{"num_hidden_layers": 10, "num_key_value_heads": 5, "hidden_act": "squared_relu", "positions": "rope", "qk_norm": true, "tie_word_embeddings": "early", "parallel_block": false, "init": "uniform", "beta2": 0.99, "final_lr_fraction": 0.0, "batch_tokens": 65536, "max_seq_len": 2048, "doc_mask": true}
Each number is 500 + 25 x the weight over its row's rms, rounded and kept within 0 to 999. Layers, rows and columns count from 0. Numbers have three digits each. The size before them is the row's rms in percent of the matrix's.

# down: layer 7 MLP down (transposed), 2560x640, rms 0.0384, rows 1215-1314, columns 64-127
# up: layer 7 MLP up, 2560x640, rms 0.0421, rows 1216-1315, columns 64-127
down1215 114:503494533505500514503512498486511484527542504476512466506513504519454503490550520549542511528487494518554498511504485509476505464509513512531497539507472485505535508509512492530489490501545551
up1216 105:466477487507525489470526481481490522516491496526475449481545510515465481515527561458542493477464525522489512548485459540549515505502481497512528492504507525513515496498508511444522539464524491
down1216 106:473470520479516514487500487511475517500537523492500509509497500496490511477486510491527521487506512500506492535502521521485498486479467483477487504541446468548508492469515494490512513479456499
up1217 094:508529517534433510499525478508484474456489485505566516505479550488491486463542481482466537513519535529479539459525478511506506514494532512449541479512457517492501503530495521439473485499508527
down1217 093:554491522494482494486489489506487530478514481505508515467529491491468504508476504497529476539467454532517534471532483467513487512546490486483491470527512516483537521484526498513471469506478499
up1218 107:546551517492463536524464534485512532501536466471554506519527510488507470504476505521492520485490516472485513526471497538469461464471495510492525506524516496478500482479502493490492498470537470
down1218 100:512498469521489510488441540507515505523497494471505486468537479513498541468504512488499525504536485517466535449506524505492410503474509490505515558457477481526522466568508475531505514474489528
up1219 106:513545494554497485489493484506511470526481508496501484479487525483475495468510543503504510491494490503531481548439487526468492481488492517502487540553450519512504505576496548472494494495494545
down1219 106:493531504515512475468552511516529483500478466539491502513502554526482499488525486465478519490529526525482527522427500468506471469525482504491513537469506519488466519527498504444483476522466533
up1220 098:477548505533508487540515489487525488494513499522509474499503528485505487543498514551504530519535473532523508504496493505534518516469549509487468436479504447501471530487458570464522525490478477
down1220 099:494454520546523532534477497521523508488507496501521481533537506463513437465506510492490532496506499477478460526489489487509494537476499520508458448496555465514505575550495491488536533524476456
up1221 102:477489476498482482491483491481469478465520501514519510526509490469478541531533495511522538471505505516473534500467502502529476483507529501533465522477484505472477513463484490528489481531453517
down1221 102:489491526511515484529496467474541527462539518495482484481495471517487517513506499519535480503459539444469506511496550490469500497457499478501529503489481494487467476524480511546469520485477484
up1222 093:451455520492497480503497503476480518519508504516505500486496480536535503522503501528503523501520551513465519540477500485466525497505562493510491484524534501478499493530499490513521505507466443
down1222 093:517482508504507510492492522526482510496541500470480496483479528479530548493462491473522498503531491538476524518503502501489487454535530479505495493516503503517500526519523510538488509481536482
up1223 094:539520452475546492491481517482502498506506465501532537492489516485503501544530511473511471489506490509488537475499473470517472475513538467453487461517485476470527521558518515511555525488441507
down1223 097:517477492465535475495486522475531508484460520472499544519480513509517492497478490494547475496498495485469492530505498490527464512516476518496495489468479502473512497505497545521532494506484473
up1224 106:555515481492485534535482496493472488492524496432531498485452485548528506492497487473512500506507471455499530467433499516481541513519535463506524492503515461478528498555513491513538507499541529
down1224 103:503495447484477509493520493497494469470519492455548512532461500552487477540490513464478473521520500488473516432468502512507525460516505511488486511462499502531509521525534539506498488493491506
up1225 093:569521517527488489542530478496480499498537499515531515501472533524463471527523509516489475508475496493488514525512436526485484512465501510517483487494507505486507474547459488495483478508488457
down1225 095:498550506498493544543451515498509508547500511486468520517528518536484526511505542513454506559460474497507483513497505511476514504544536518513508479477495503503479522492474511490528467506507500
up1226 095:502501505521479488539550545471489509544541495510525497511535474500515499482486494527516525503505488498486503541502475478495504516491531521440478511447499503464509521502469515518535544518476533
down1226 095:490495497511525493538479498482498521468529465481479511470505494518494473483493541507484503476499461516462462467540488492464560534552533525490509506523515544514521489528503484519477511495516515
up1227 100:537543522529500523512510455508520537479486502427526488511506515465524542523516489524523537525517473503499492546473503517519488454481465495460507517495503489476455489556521513494509512447512478
down1227 100:549481488534536478476473500558493457498475463488497548527449456522525515515476504505512518539544531461433524527529491469475545457496498529491506527497526482458508472468496517501500525501481573
up1228 113:507495503498455535500475513454506528502522477509521521485513510504479465511488490494491499477516501486532524477481475477466487488487511482500489516497500501509555478490557489515506464509524532
down1228 108:511481536462496494501478577495482531477505474499527461490479525505510502497454541496487476515486504474532553509484491440519494505500508547483467524511530477498523533488516479500508491517537526
up1229 090:478506532475488477486524497509476483444491456484497523461469468515486529485489501468518451491491481513475465538486485516504518454532524499492507490536512470510492497538444466519475509523515488
down1229 095:465501484463499525448506521523495508496491515483491505475511495502481505508510491485523485537481473451501500510522531541528476497510487491516461477514486525509479529483525498477531456497488445
up1230 115:484489518494486495470515496504515507495512460466500502479497515520475494474500481507478494522503520542515516518460523511472474446506549474503450561480469435507511486496504479508500514481528474
down1230 116:544505525538508513536536507512479479489483518492484521478518518495446498476491486493500501488490508522494492480466537473487451470535525536467498506480524507492447461483511476466477484539524489
up1231 095:500484476510487488513498512517477483511503528525515527497547510519526509517493466517537540511502525521491508509490465517482503488495525488476457536553501506482577498524501528484519483505549455
down1231 096:506498518529530477496483495516496535489488441491526459486521510535503494506524434510490533509453477486474466467503471472484501456489477530468493537532495556460506515499511460487490478508525497
up1232 098:556503538488484495489506494477484447490529458496498494522524526516502499510519506469527554472471495506483534471508515534479497538492542477502500472494510513449492493499485542500539544536477500
down1232 099:497506477477508489486525526434464490463473489504507510509522506525478487468521482495470523516488512556477468493490525473465536501485474488456487492514524497520514513486445488505457467537454516
up1233 100:485535496582497485529496501498488493509499447518490545479512470518506526543517536466503554513467525535529468477489511482464498473550505498505504507483534453470510475523502520482549502479513498
down1233 099:475473482505533495495531489501529491416490457465441503526496517521458481459520527520482457520474492455468506511481522471530510470457494495535542548523530513487512429500517514498514461499518551
up1234 095:505464506513498560510482457509493525497498523531499486509471462530501501547516488494493496483493512515488544503485501550525536478508509490501485509545466479485497499464487517456525509504509497
down1234 096:485488528504519495510495491458521516525491463501499511499471519515501482504491473522568458505488522497496489526471529442509484518489448508465518489489482539556475501540499482518481544508507523
up1235 117:499523542527515504471502444493517470503478558504531486443521506487485505507551527530524508481488487501509468496533498502536505464539495463473532499518482500512485492546481503460506471486534532
down1235 113:508536468533463476500474476511510535491478511518479487488511454507530501520503464517449505502522499495444501524503494480540537452521493501493542515509461511466521449554493497506484522554503470
up1236 097:496532480514484476507512505471470507552516517512493512535558448533502496501496504526548503490475508514493497497515496510561508522494511487456506513545489509468510481532481565504526464504515515
down1236 099:495503517506525537501506497491520503486517497529458488553512525543496519508517506478491506504455537492510542476547482525470494507472493491483490536473493517521503511530518533487508437525472484
up1237 097:501504514522471456512462531487476535503508513548542499500525511477482503502499535567522481488492547528477464478481456493471507497471485512464460499528497499487508450536533551506453483485573487
down1237 102:489518535456511493529484515482467517500510450520475504464488484485495529509527422479469500498481471492490532534505510513489542511520515466497495507484505494466474461505531525510495547537481505
up1238 098:550491525500487500530532430510450491497588491507527495529544512478504479503532494506519550477495526520469492482486492544509491488526501500489493518522472477458477507521496499473471516485527493
down1238 096:506510495510526515479533463494455512501538495496484481504479508522478455509487502500489497459539533515457472482486526490440502469499495461512530491534527444530525533512518504490487497500482548
up1239 104:518493504498529477477509492478496482535500522513491511498544491475508524510529558530489519495489465552438504480521477534524510420532488517519496498519484490447502525518432518480488551491519501
down1239 104:512462504444526471500531518541484493565488514505478504466530517467477515470520503502488487503506458498452511532454536504507515486518487490503487503456477482456523516493528490501515548504498537
up1240 099:531527507487495503492518502488469504543522510470487526500454447514491478496492477456522518493500471491522467504495488508495524532516521500513487497529497485407467463513481515493486534453527492
down1240 100:511506487550483524496488456532470474500490527450487492493490527480539561516457478479489497479531497507507536477529479479487488527531527554460510549495497531516509477491515531492529477545492458
up1241 101:504510521522515533483473497517510504504507463527510481524515494478510489509490518504530464505527520514535471502507487503463489551518494489517500497545486495483494512497523481528491534433515515
down1241 099:501501492530475513484529488504513499524522494504521489505520515493482486490500534509464471538473470478541496480519509507480510498501505493504519501490486542511550551488487528464499506467498525
up1242 093:458479521518480487522511491481517492487480521460506540513485514503523508475486506487483537496510550513535466496498486505509513416518503551500463518554509508513491482507485491507567510555497532
down1242 095:494537526498468532490483495498508483497491498456501507511474510510476460482451455461474434482505534506461502490519508504501503538478511487494458483485498500499570496482513482506535502524501522
up1243 097:515500503546497497515501498466511500515477475475527494476520511510534471490522486513548515491480541516465506484516494537457494479493508515496523527486496487491409478485462484518505558467490526
down1243 100:495491525455507540540507492487487553501509464503483497529548506558486512488500529442501523519492504522481487519530493484483537478504489525456497519511450479501447493516531493462522470524503511
up1244 096:507526478534463488539517485493504497522503542474476489507464502479483478457529565526506451453482481482433507451485505463525518472478458485482505496480513491469514498509563513494503509530495520
down1244 097:512479477496486544487492489471480500517521474512496445477444489496534454484525498489533492488477481510472482476479494494503454522499493467494480506481502484510527514534491524513502484491470508
up1245 097:491481493491496489518514476507481505521509494523525470491506539486531472498467547509501458519482509568484501473489493555488506520510498544463507523529460502512456491499457496524531502504467521
down1245 098:462489487492494542544554497520450472494487527524485542529489482476496499511509528533471481497527514516519509496533496482495492499488528519502527507462468525571481463473494482477515471537498495
up1246 101:527490463469460492455481485469470508513505468514484491495479495554523517483505512541505506459467487523507499566455491493486496501499484525477502499494509512479487520503461523533531511488448515
down1246 103:523492519484512490444474520488519494520500525493455537522502499477519499514496531473499486490489477504478536529482480520457515507514452498469490511504494453469514516502521504556538508476461544
up1247 101:475471510480450517516489446464516501512477556449471519499511530475505514527502466513517543478485437521489507521534505470547495495501513506497504532502484543498518516504464501498508524509468528
down1247 102:515510507502523483466484517510481490498497527423485500499478515494493531502497498488500506529487504513519550479489510516485467521517468508515515497472476499474508488510468515436520500547536504
up1248 091:540504521523487520530478535454473484517501508462478514491485526534485480474491539471496473517498514490502459495482524556523490490506492517479453493496476519448526469496503508536504520516537472
down1248 092:496494499526494541482527501501506479483500516521474498480476519502545521501517502520531511520500494500482504476483526481537496499471499481520461505454506529492483556507520470521535475478493467
up1249 106:504480491521521491485507525454481510504507539462456534512501491478496474501508524497496498466446502478517485480451461503509490496568466510491487513532482502472534536532506527506519497488519491
down1249 105:520500507504512525531502530481500486519512564500508490484536487489520499535507548486509493484499521466487487534499451487491466495506491481495502501488487528513508510503542499512458510533503492
up1250 103:527544515505477475496521456501502502538530515514484557521571507467494553503491560524495481509504532513512464546461527486494482500463574490476481512495502498523509480477533544479500516481499456
down1250 105:488511520493499478508503466500506475493502520505456527502519474532498508481525510521502497517511501456509481524495525475479475524456521471498481459478521469524463484476511515496518444548494539
up1251 098:461479500542466499476495461491524523469507461494519518499488459578489518483510510545535506501494489511481473498473497501478515543541519493519492520528515501482482519544516451514513500515508521
down1251 099:484524502492507456525468531491540495462533445472495539479498495510438514447474481470509537474526480457498519474506491470510468505495520461509519472494495511509460480518524481508515479477510492
up1252 106:482498506505486504511499476447495461512521503534524499494444459464505530456519529463517508444532484521528489511473505493480551486489594485537456522503477523516494473485485509484513472495516501
down1252 103:562503500474515509477518478534516503478502520498491500478474506458524497501502488514487499473488507502524513494496522495534479508448516509528441550480516502504453552493497494493514509494492520
up1253 111:518521502464443517519520492510435518538488493477550524487562534535569524568519529482537515491479456483513521528500517483485510473524531482524489511489468501469487480460472489501493530495460479
down1253 104:546573437492492491484534473571507525485556495501499502529525483481529513535492499452494489489462501463480471502518520469478496494524495497519515481489468516538494519506552502489514503552520469
up1254 103:546505482478485495491518454505456504514509519498451542482495490525508513507515519492519477530468503535499523558508483449521513450529502493487468512532506496475542486506504500492517552524498460
down1254 098:515474466515500468521492501480483552504490507499477523520453506514550465488516477498526519478469500467561520521517522531473454527499461506478531517470541497491488461508489486523515484510498450
up1255 102:526474477485448476526508505514431476523512507468561514500489460528525502503514490497498492483468509502516502519489452485559487495506508495499488520491497522511495462505517521498456511517455486
down1255 104:487489486510455525526512493504497508476473517493527505517488518531479495504500447468522503458484502493502509476472514504576519510531510465505471520504509494516466551479488512488491529499499481
up1256 104:498507474512464484499483514485502476496498494485481513495516483475512484516478489534501515520532494496479518527487483459463468502466499545519484489489482478499488496486466535480535530529513510
down1256 106:484501497492522479536487454499473552500484479508519503454498491441494485526462485493504447496535500492503508514546495455421506475555474498470462533473507473506522519471517476488564481524484481
up1257 102:481513505509495528483518513510497512528505541505532482494515504455480484468541548504500477474486514547477502497510473470466462472497478533488507542472504497472487471500515472523499490482535495
down1257 102:491466541455522510495432495509478462446484452502546490483463534522524484492509479480492523485461497496488578495505464496491507527528501492464464556466515550531524545472495496497487458487483497
up1258 106:482481499534449500505484537505506528478492511488484522504468527513491534481507546549500468524500515506544507490506470488520520498479491482514498492520548503509510515505485530516507520503515494
down1258 105:489472512501513496513507480500484504517512481498518503492505549500567492455527501529534503502495538486533497483505562501470546489516467481489489495486466498500517568489535475544470497514489481
up1259 106:557512484540505514493482526496482474515488490528520527498470521522494483517485510491538498479505479516492487463483535488506516534509485502504478473518482493489532489522486539490517501509509517
down1259 104:526471545500494488524502538471484494522455450493472485512484508500478501475495513464534483509513464514507505506511504459467534508549491473522491543515493509486509535506521507486513471514483514
up1260 109:544548481463488504513513471488495554503504488499433503491506496465475513522495518552486522497474532496505466474509503502502526491476542484501495505481500493483541467504501530489480530522489514
down1260 107:528484525505524470497512490512451546518527524485470510482500492498485489453481506532510518505460482525492488457519499487505523531548526522476510504486450516502491462482489530499516533482496502
up1261 102:547526514493498498511510502492479477528488457510462523456510482506461507493527504481557526514495449542477498519476504533485501460534522500496499505470493525486483493495521508507493550524540489
down1261 104:537495483484502490509507483527519508520492494511413516469525479503434504467460512511459512490510500488501498483564518447460526510546557520499484484528491481506486531500521522496524536526536522
up1262 099:481502531523514457495488496402470474492497505493497530497532529520474497529522503555502528507538484492542526482524498490505522497506543507500460457524497504466524494512488498525504500492518470
down1262 102:499508529501504481521484453489495510500517513476499488518482478537483497481517493489524518547482509525513509510495506513494491488511488547539490518536460509495523483502512502544535528501542497
up1263 104:509506483494466506501474489417510469462510514534522474476492501471471495500541517488520488425550544511483478509474493485529516488483477506500499468485500462496508496556488514524496462521521493
down1263 103:495486514456475533486496523480523513515497485530473453498469526514496462521528509517498474481496524551494474543487485519506520490477514477445527502519521457481465502474476496497523505507549469
up1264 099:494504528536483489522570497485486497490526496510472528519482441466536506540464541474528486464473537523493499522486471500511530500553492485525459516499488487520450548510441444522448497549513531
down1264 100:472502457492499504464492518479507463482510465474493508496498487511511532512520513481520464463499484492524537482502501505492518471487470480501458473533472475527496494499502519484508476522497518
up1265 102:533518504505521489485530507514463491520488534500503545435516512557518487534513523501502496450464526548494517519483476524516521515500501472503511500472453547488489458513478518508489473497506507
down1265 101:503504513512505541462490451500498480487473489469482533510511466475497529515507471554491504475500484480494514516493503523504506521451448483499503492479478492509448476493494514475523527496463479
up1266 097:483544517509513493481461492509474491532538493499557493475508436483531540513516534480523489474500499505480533544493486501475526497525553543481479477521481530516490531533504515492507479497514464
down1266 099:454506526490510510482489505478514509532527502512501520460508492480459505485519473497478517475491447527450518492539495452476533478484515525460502482538502536526460517524511492489500465535516505
up1267 106:475473492552504498461482508497497498472519505517484570471491547463496493470499478468509508456537508513502502446496469467509488520476517499505512480507507493474521493522518516485557525557446500
down1267 105:534486503489559470482488521504496484495522502479489489462494488545518487435437466496506487469518517505467512509506513482498532551500519518469503450491452487562486524519516458488498495491475507
up1268 103:489504510486445497499478508487499513447505497483497483473508481507522511537480498533513482437512501501490502470468469513520507539569523522502467510512509502477465465484465491469538522488514489
down1268 104:486486462442479458513456469528515486521488549454493497524503510503489491459548497500508514468510506502495493496512524496544517541533529508502502540486492508522494474479491488522518530528530462
up1269 117:524502542506480497565508478498503547507494536487475529494506515459527546496516494507528515482474463457474508511525490502493474447523527513507499484495484450490482482505477497528483529441503529
down1269 113:473501528430492511541474450473485543485513492445473528521481532473544491500515450473498501465518473478475539472528501493519503439538477499464546486486489486515533495521511499463488553442490496
up1270 101:486489527491502512456463522503486468487511526467496541517509502510519479498526494576479500534504444521506484531494534530535532501482481520504499470533550508466503481514474541524505510489526490
down1270 101:479531483542476509482485481506466493481478507458486495478510493522497523444514455525479489484470509500521545520481527507512484490492523540516492498487496524444534505500524508492525486509526498
up1271 097:540492474497483470526528476464516487441494519528531525452563492482480497509511510476480504485460517505498504493502504517525496509484485530473540481508448464483511483464490484507461509496503488
down1271 100:475518492497515539493521509522489489540444496469475501503474543532533542506494526505491497530485562492520496447530490518497510518495497451492538500501491534541472495507450463482546455507510484
up1272 104:513485510510514455506467488504494505484533481505489512510469465509457499496511479511467507510503490513526516491499473511486498526472534559481502492551466495488533523505487477486481485555517504
down1272 102:482502517536521477504540537452519542497498551504547510535459471542497516481516523470457471516459468484530514481519504478468518509526503535459497459513478541522522521534509506469442520514501495
up1273 090:496494453478487512536527494495514469534471509468487497467475484533484487508535538472498482444509537530450493474515525573525514494450509479452490502468520525474539504515459538505456509514506500
down1273 090:553491478475484499496506453500487495524499476503506473495525417481464463527472454484498521490508496506472482521462544493523500503499509512510503520476568525467531478500503486469510537497489464
up1274 094:530540534480482461522518513499485501478493443512517535498464512484502483474512532480498486500496479500491517526476486515511439489486480518503490489534523513489490490509520485495538516513496492
down1274 095:493504504553500511494498471476514494500466491480482491453525500499518503513517479505488504485482480487550473453521504509519476509490493471538482498481490493488532477500474484503490517507473483
up1275 101:551529459538476486466473520457447449513516443486466507507484487501545520534462492540540502487481496481494486497518470490482503489530535522499505524501470532488457525529481493499511516479446516
down1275 103:508484508489514528525499517505496497494522497525484510498532498506484509454489463557485491484507544482474469501495468473505531541527453507492532486493505513512540498527528489492534573525490473
up1276 099:516509524503481483500481481488485478525498488498489478554444465495478475487516475512501468503472459494458535482516522508461520506479538499522486506534512514521484484471471512496526538486478527
down1276 099:518494525500481484507486487523486471489481535532498518534542505495502489497454537501483492462496507546476522482539497467506510497497508550480518512545490479513496522465489508465494491500477462
up1277 105:495486435525476514532512503498494464542493433511511532469471505487459490497516556479539514515512529510470523512497477511506512536477518515480518528488476496506478492562478505486504495499496505
down1277 110:522472496484494525520488505522491526520533476491461462472509525514476471482502480529477506547512519492508454527492493499491462506472524477486493482464570491507514446524510538509510446496489520
up1278 094:460509470552489515496510478487452485540473444489506538504504441469476488492496502520505480504480501511480488500502460459474485527506543531476476551521486458480499459505509484527503485490471532
down1278 094:456502494494510506486490533524444481551507502519460518473527422511515480494464521489484491481537473560486492505479513506508503473525470493463525471499488478496550488509521485503541454493462488
up1279 094:537546471473514514479496499463490498507514518493462484486436496504499474497504537495493509526488467488490516485506492501532494526479531525491462516490514531449520485494475507524488516534502480
down1279 093:498509492526495484517527463511513500501502508478498498471538480483516504474465529491498504517508508475506526481485524486491510492504508522498505518504512510505489502520515522475532481485503503
up1280 094:471498526512459521512504460496514496464499489519477534487540530491492470505474507515500497489493531486499516476492467520491515508521510537485495471492465502516513511491483479509490487484454483
down1280 095:483466536513497498518469547493472488491505516478472520508528497519516455503499536508471476544469494500545499518498520486532477518484461503458547470462492539463504467496531491518504500491508486
up1281 089:485456460503488505489501500487491517519530471469529497480516495442479498478470494531509526538513519570507455504471504491462500520477491488441494512489517477475496503550455483474509539510471505
down1281 092:466468507490501494511489505496491519533487552503535516514543486493502487543494516479515501532529498517509476507470493533510471532508507498490524471485467499501495462509511505543523495502471517
up1282 107:520492534511465476491535528458481489495498497507523478501522533465456487496517549549484507534487514527533502533509478487476527459521509517473533519517502509501536476498507524545502516489543487
down1282 104:471506523486513500477507531496513523491467463473503496533509527510470487476494545487471514519466497484511473476487461526501516513502469545485473494485483528510514446470470502531511523524549530
up1283 110:501456506512473480497482481493495444532512484476505523453487482514530510482483528481505533470456480474478516503479473492503498512493471531487486467495468469474536439510469478526485477524486528
down1283 107:524443521476567490493511472495480477478453513468513493518460501496499509467444449477490499540443497513522501517493552467512474482506495479495459472472459496486518442463488494473504507527477500
up1284 098:485500523525465518512481466460502507485504482486487516521470482454461514519482495511468489473469531505500488465496473478459521514491504478465488546540515512507507477522486491535528470516485513
down1284 097:492505540495478504492518490520514508490499496491480460541487488472517491484497460504465494493493540534515477469502495520480486496509496506495516494485451517480520522501542495530495469507455432
up1285 098:455515517481516482470509499462481488466478482528528512485455487506546506497506530530539467485518488487522508495483542485502462476510483542487471462467489506502472480507511514522473457494538479
down1285 098:459501530489532472528499477474552485531505521491546506479483525510513501478556520478486450494452446469486507458507560489501513504514466507487474466500498559546468508528514516490468503476484538
up1286 098:489437493527489458476496472481514513459518490446493526492505494539534490482529503488521475465507510533514477515472476507560516477481519470487533497534490484484536500513499554533491505509488488
down1286 097:507493525501503524534488464490509529465498465499496480527499492540510520453516532487505510504514535490543476562512475557478455465470517474527469503500512493536542506512509497482481510491501529
up1287 098:498509472523465473480495527473469511505492466532493509507444509497507490532486504502528470447510505501475479533513512494480511459461498514523528440509511508510494495490513540536451531514504519
down1287 098:479502503505509503523481449509476488552440512521494495498471492506529491532512463514534517489525472460525472477515492516502527488521520489492501480525464457494483498495523479474506524532485504
up1288 098:480485525499496541466485481483490488525521505471457496504511503523516453532509520497480525459454465498479505457462500527495529468506494529497512499476468453496509534493518506499479512529529544
down1288 097:504456567519434498510500485491551512505536516466441517555448485495484517494510533448470485480487494498492509447488488523469504500477500498498508511506516516497576483466493481465499497504508563
up1289 088:495501506518479505439505481451466512483566497519486506489546521477467484513516514516503495489487520525494476497484494511529530489519472565465472460508497499526465492514427492512537464487488534
down1289 090:463498520475519498493539495502486513498576491468492507503502513543510537463483478490467508484494499536497497525498489447479526474527499491471536496527518452473490470488514495514477529494510536
up1290 096:545519531496503491473507472445480526545517457538478542455512466519514478542482472478517498492496507470494517505490492527503506484486501485494450561505550474508525507502472507527536460537520486
down1290 098:510515520475498491487532476518502501525503543495511452486542498498547524508508524516471526531503505488485508537515503486486460472478512528478489552519502492475529506534468477512510491525489468
up1291 096:517489475481493488459516510505475499489527443529497539496498493470525466539518498477505476534474533479524563518428491521472488520460506553522517506494530526501497521477548521502476501476481484
down1291 097:495487464514536480506480502532518440519566490497490532523522529482472473476493492482511551525544509493466488476466470474456486509453520480475525530463565491529531493549513527492525496535512514
up1292 103:464504501511499491525512525508483471512481471475481510449514501511500474515475545509505543482496462539537491531471515551502506518535524505513471551522465487499524522493491521455565478498553455
down1292 104:507466489541490508500513528519507493529443486429479515478530501510462486503464520503489512503534456480475497523431519484511489507528445499470530490533507520480537525463525544460565495523525542
up1293 096:548506534498488453487525510509500467517527523484515506483463455486506507478511493510488485485444527463507507488501500492491489517484470510484518470521525488515487488453480543466470518516451567
down1293 096:480453509498504505544484529492447525525509456517489499493519473502489519530479507470509489552481496517503500487508502492491455541509510522466472557476501522500496506530513495490495519516481528
up1294 105:512526542512466545508470507487502529470546515511496519468526489479501512514530489485493498478484492467506501484471449491483514478449543506495536515514524463525522507491539557492557499553515474
down1294 109:492508529463503519491489518489545495491478521540529486525508450517482503510549480520508482495465504487530488528466478495450518516554480480472488492470520482537516510518524475554454428488492502
up1295 105:519514504530475500447523473490478476554483467463504492451485456472517527473519480503525479491468496518495482508525484472538474501513485474503486462489499541516505455506467509487490506520519521
down1295 102:473524517516486502482514492497496497523491463479480496520525491517495481530497511448560476459511497513518524521507477494540475481523476460512470477478492529492466500510495523472493455499486519
up1296 102:505508484545487499484496500502465527483530497506561496516507528462474502472500509554527529524511508512519459524492445518522481511475516487523482507515514512514500530502517527499494508468478527
down1296 103:504529489516473542541497487529485545461550485489516478515512501486454489497494515520484519497487521503514483512560478485477495527525487505480509542488522489516501500507511536474536473486494556
up1297 102:493484521507497477512461535526494533487510468502501491500510525469487474510473552502506545507502468481555504515509471538467505470550473526517457507501483522512527480510523511479513486514483507
down1297 101:506450480473467517449497486491487551502478496481492449527501524490511463460478496538497515502504478489495525520476467527504463506479471529481487511494555482456502512516548505523525522470550566
up1298 097:485491507499510477544513475459523528506530497480494490490492498480520485522478528521519494494484479532528484537469491483466518430465520521495502521520515491441541486488485476539521500505522469
down1298 095:501541538526503531481469519499484504479463475469504484516467505473502500529512445515464524491483524518531451506500497507517475516474475503505514484511487480466501496457487473519477499524468533
up1299 104:498474435486526494534501496476463469534524538537475489462491516488493521500508483522518528465485475536489486492490474522529521526516544489497522512505461505499477491513505480529510493490488492
down1299 102:502493445464503482509476520486505508444480533517502499478507546535491512549502520528526465495506533514476513488477481525468522502501470498495521507529506521460461502464497523468533492531525514
up1300 098:467486467481473443527513492465490492517499524461484519472508521465468573510528500523486510503464564520476470506457484489450514467493461474514484502487494476510499496490479509450463525549516498
down1300 100:515496473494508471526522457465507472477520508472467552512499554544451490498491493431438487549468501471506506493465488524547489543505481495513544489548514502494483543476489534482499498493461529
up1301 101:519542505494481522495512460525493495508497514467505567503506480525494511562516525474510510514496486545481516495520470489576568514477501497532511450492463485482495514496505491530515527532502507
down1301 102:476502492486487578501487464499464491487501525529532519485504501502517475497493487505481465517492477518518471476472487476477524493554471528502518508500498491453497514521497525482524515483494513
up1302 102:530513479500498526507501475490499517558489510467481492497473467495500514534453515561500500478528468479481499476520442535492548460500515500512493504508540501489541476508507545479501474520532537
down1302 100:503526532472519494503561470528533541514500454554530523528531526527475468520490525489522489561554456522476482462496538465492516465494475511498470483558476527521483505498482478481503503514507532
up1303 098:460506474501453540507496480528493512476496482502461465515481504521523492501486539544502533483476514503479469459486499543512513475495509509491497525502469505513493478502527557493503488518490524
down1303 097:460470480510489499469492533491571554499497523538480548497449525495495504490480502496529545541491558519551467462503498488511505507517540510522543541510469517500524464493503526557533529493485493
up1304 100:494532494495500500526472464489488501504503480514465499498510511454517514548520509510553431455499465442510508498466494514492540423451527488504508493519542509496532506477502513498457552479517504
down1304 101:517500490514517512539512484523548489517480450542524511475473495456538506502522441462509512534489498487515476497519490513491532470491500455482500529509494538511488572510509477490476549482533481
up1305 107:541491497502456503518475467462509482499502493528525477499470503501432480497499507504484467469442569475541500487517519482550498491492497544505517474484511520533458498479465536537507480528440504
down1305 106:450493484471504489496521501463487489500523527494483495489499496489498483556478488479475494508484499520557497470470535511479499522544509502524496521474504508522534539425497522567490482496442499
up1306 094:501508508504490549532506497462447511506463496541501517524512516484477492507498495532472504497474479464471490521521522536493496459542460493507509508473512478505459454521522514519506506484491473
down1306 094:501481501503505518476493499467524489481472451535488493512488486513468531508460504495518504520486480506485515501536523455530505478502518469481460498525560520499500522484522467532520515484459502
up1307 100:543477529491498510456496500533523501486504499543479494489510492516515509521510491498502478501468460498529508546454466475471521487534517455461482505483526485493531521522497508501504539478469493
down1307 100:510517511503501479470495511530483563496461523498519526494427501521498501496485514494465494503492503497527475513531481489492467506468498505500542523504462488463475438516527509522505502472526525
up1308 095:515534485497493505519506473515473520484551433509517537521507505467488537462474517504531472484485469525517477530510456513516502511470482524482459507530510510497501463510496512566483557534493524
down1308 092:475495499482497525501483509465504497441538576478487501474512520478508472492520493487516513500433479449511512472542470487485500481471489496535454510505514517506486538490564500481489542509466497
up1309 097:545505500588502523488506486486479486501523513483544496498556506482516502537460488497513485499464479482511458529512444551488502504473533526486476524515526463477508508519531500456525506543505510
down1309 100:527494507530547489495515529462498499529561514509501496537501497478470484541504506498483504479528484555497503539526491531496524513511533501504534525471499454431487491503533533523508454471513490
up1310 101:509502462567488470508512515485481456544531449452523475520525525484509491533517513517467461523526518493482505510469468478524541472502533492470497463531523526481528554526497568515468510508530492
down1310 103:488508475476483469546487491510510467484516473481511498469521505488482499528548466504504495514523514476471513539534517463531494476540540560498524487518498528559507506504514517522528502506517479
up1311 101:494530471490486482474517509507469484519507469534526538496513494505523474477495502524488461487471469497541507513496493541538467486499533482463502546539452524510496529517515490491486457487462524
down1311 095:528474519496515477489512554482477504462526495489500552525504535527432518520538535489490506490465501517479511521541504508481494559466527477469467561470518491518500500532445488463494520523471515
up1312 095:528488476539510534485468489493461463525541473519482533451525491488509494512503498510509505491497486543484493503499505511487530476542485536514509513491475456487488487480471457508497552486528507
down1312 097:487504515532523466499494487492492513514506542514485545486506499519486510436468516488458525476474509492495499487519480519473496498569490515498505499521476497527519493515482467510510550547500480
up1313 087:502460521517475497506483511491508485465537505492499489507504523495517529478526530470511523461425492495492485543496452494494514481481502490509462517498494526495525488538519563497493513515527488
down1313 083:513492520455526495515538506516534472506490525557509472540495497479510492492545480517476505495485561544556531513473513495474477530491480500545471510502516522505536449507506492485471442501464490
up1314 108:536493494502495501525487468504496471503556495524520497474476496515529503482529508500521511477486517499484474486464499483503522470496532511488511502445525495467506474503512465513484505511495496
down1314 100:492535494502473500532468508552499456497481534554548519504490528531491523510510450487487469505499449521518472472515473500478487504544490520476531548545510496523477531512531497496464425513511520
up1315 105:534466496512514544467490488531490514492549502518524509464521473484527492507486530495515478443518517550498483511460480494511521509519496488506514490472483473494529492482499481496463561465459529